Weights of a small transformer language model.
Size: width 320, 5 heads of 64 (1 for keys and values), vocabulary 4096, 24.8M parameters.
Training: a variant of SOAP for these matrices, 2518 steps.
Each number is 500 + 40 x the weight over the matrix's rms, rounded and kept within 0 to 999. Layers, rows and columns count from 0. Numbers have three digits each.

# up: layer 3 MLP up, 1920x320, rms 0.142, rows 1299-1318, columns 128-191
# down: layer 3 MLP down (transposed), 1920x320, rms 0.0807, rows 1299-1318, columns 128-191
up1299:457494500507438528472460496563525587542497501493570461451389541532462456545481496544557512505479474469554436401530499587479518478554511518552444485462550467421482586467523502453451476421436569
down1299:492548569559510557518515537535456533424525566489530487548466454502596481530506488522473477483500501535468521591524432513460542448441449454453518552481442534564491487472505489468562446564535530
up1300:526463455482471466541600442483498428570512584510516471508514521558471476494448466526600503503468500499438514398466467524554472462458461519501460533536537502591468553460460533509488466512555487
down1300:459424460440490475431474420499543456529485544526421503379515537540557408502462409552528400444527534518505509453452528495492593575434471522459440450531522536539441482556498483491486490530572517
up1301:532485494549455417473418485445502529561464459422563509502495538529469505488436496413441497463511463438527528533489534539418525581554495472486513515572477429511512614419547593475432462489503534
down1301:529523522482489502535491549491421550446467457472524563538539493515524457451519512548483479453625461551451517420442457469534487577526574524526494518453518477487551469508513532467430542567525498
up1302:509548493449531470412574461502501541447500522482423521487500558448487478534537459453493468499495490521479556545481505407520465511534482487427590437452536440500505560461506523504428475497476487
down1302:440494520436521518552509518490536507477543427522491506502527477493593494492546489483526459445492505498436552551478473549512517480522509465468465414503447480512517522411514484456412555495523458
up1303:499512485525523402520548480481482544533519438521469449436501522507496577536514485514504558539526495506603477493565444477517513547557517496466559450454479508503473441450461510509491445581511534
down1303:440495532502560503488463511488510442496483522492492478461495524462528511501495479466513535506570441499519477463489459484558478494491490548511560505485471463478463560481479510477491544475537487
up1304:485523526549532456511509473560520504423522529549462477510532432513517540545515467474498501533473486523482511497499472584474426464549519509511454470497455584472541512502493574477531512488457447
down1304:437410442464549544452471505516510498505519447555497530537538484448425468452463485453507474477486458518551562573589592488525562561596468463503557466481493484476506499534478560460521460490460533
up1305:508554512499458495505507503553556523510467496473499506496387489487522389488528574463501473511476534523570565487552531504490399514452470555487358536528487487454395474469431529544513504455547432
down1305:444498588529518427529499461507540580537521449540486476512474500530497529509454482529483532505484522546482498457478515488472549496512541493524564517518496511528524550488456451512476453497491488
up1306:540495487445478521486535508440559552503522549508440518547514595465423474474436397520516501450537548464474491493489570458536480457500434491558555479520458405478478502510458526472494517524521518
down1306:457499413513515506457479570439522461528530496471521541516534473494498490569416434517434597412484562497549484486443510495523476406581522440497605481537499582568535475519462493434532505541514493
up1307:487403511522502465510479483514542464434539514470632536479592464476560433473499546466503458457539518462457471462443537507497542476489507485430435473537464434495507525483486533551549559494498448
down1307:508563558524570597454490436439468524473538474505547496504492580428589467519444558522569452456552453510520493470478514469469467504470460488489474439507574547491518491515550481532569518491566506
up1308:466437547510502535506514504470466438510478490458472475461469554458525486491501455484486477498553570562458475454479576512536491448477453522516418467490527525486542483472443505467515502511506435
down1308:558483540496427494458488487523511495530425506501462473585497535515434503490475473517504527547468421409473537461560460516430513510383517473493513509494484565481440523455535500472421502504554560
up1309:467535514503473564489426601559489504454497481542545513531435478507512513525481494506513481492465590510492483514481482486492536589527537493471451546553543503549487494542561537449572509499487563
down1309:507436490492570440529527468464494473542487568459466487526478590440465459540473520484496538526476484501509585471597479510551414502493488471441539551502466531475509440539451484438469498484519503
up1310:485499470451523512406471512479427475471501530540469575443529506477541398555499555478427430493471500544389495432464411476522477427506440476520511493541467521535496494496499493524474505505544500
down1310:510520497515502469497526493508514493512520538527516476470497525499502447477535492540583542504480577508538510444526472514457530582446526529444550502557457462469531491497548489512570482472532459
up1311:508548436498387514452468441452476520550406553462542540502517535489441503431526471498448506459512459419541507483449468530493503528516537522452564446494466477464452490480511467456465526547508558
down1311:498563458450493516544544588480477480521523475502546560529527468502518529532457469508476480458534417542562547515536448491537481457567500503464509500529534480517504472482561419464454511542425484
up1312:474538483522460444533477527495529465520416490456478406465533554445472552469543493519430482483426549583474486514545476530574534554470495492422475550498491504481527491477529510532474496495551487
down1312:525498500601472533473603479470465502476511528458466564522487463448503446485528478519476496538545435452529523502480545454487549443451514537537457513493559584476508537505504440447493543457545553
up1313:517509549514531494551504473500521464476528446452492436515482550511538520486524525481539525503521463427451503487546514511498552467447555528492437555443487468537531519509458607413477543540494441
down1313:461462499425439465411431532512541492554490444467507458456528465488527535509531429548608494520442575447403514610469544433525572436471460469465482494464494462513545517463573593464626459534544447
up1314:484485585485525505459420459536429506499520505456515543528504497497515539471541430512511450490451530538508431522557553487515506476537482533522522441488524539518422557470510552526543551486578453
down1314:515527407511550471537551555491555539528522512547461450460518465514474521547465580521557577558486445506471483515422543466478441450502545536489551542456496462521556500523459426481498408494474481
up1315:486469463465479543521493497486561487451548510483474470491567469481515516542440483455537408537475520536433516501503537479498483466480557561488512496514511487494573523559476524521544508552471447
down1315:481523508414511514511523547523460522469485502529511461558505505500527485465456496550501493573480468497533481468490480430506514555484500482512454500511498522546517535506498461517529520541519464
up1316:482542516452543520545546485458474488528541508540521445602530522422531474518551488465526517560452450512615483529502487460480525539444522479528437486510515545446521542527556427532552467565519537
down1316:510489393478508548557493525541483467441443562542441526433509479503525571543568534560497518375584545566566542470445554552440485491495426535441539453465477515476465522484431567452552524471498534
up1317:500567524496479421498457554490499493483525477513501525421467560502542533555449404522547541536549476535474505485517461466484584510418524528546526514508498459493449531456456538451445512496434509
down1317:502519498466533508488524511513490465532500534432551437482538495554513487510478509518533525511500555481464529565445464497551543518461501509511587503485466550491541459539456563516564532589460500
up1318:482511516474521490473524516511474481503499493508571419541468556477469524545494498531534467567523511410522499480567439489433573505426535507535511504536569359574511499531429542406503497519526511
down1318:572447447528476521484534534533503425495456515579448481565502523526555486506479472512508464515509419518520463491509489457533546500552548435434496536505505555495565481396531521440538501467531451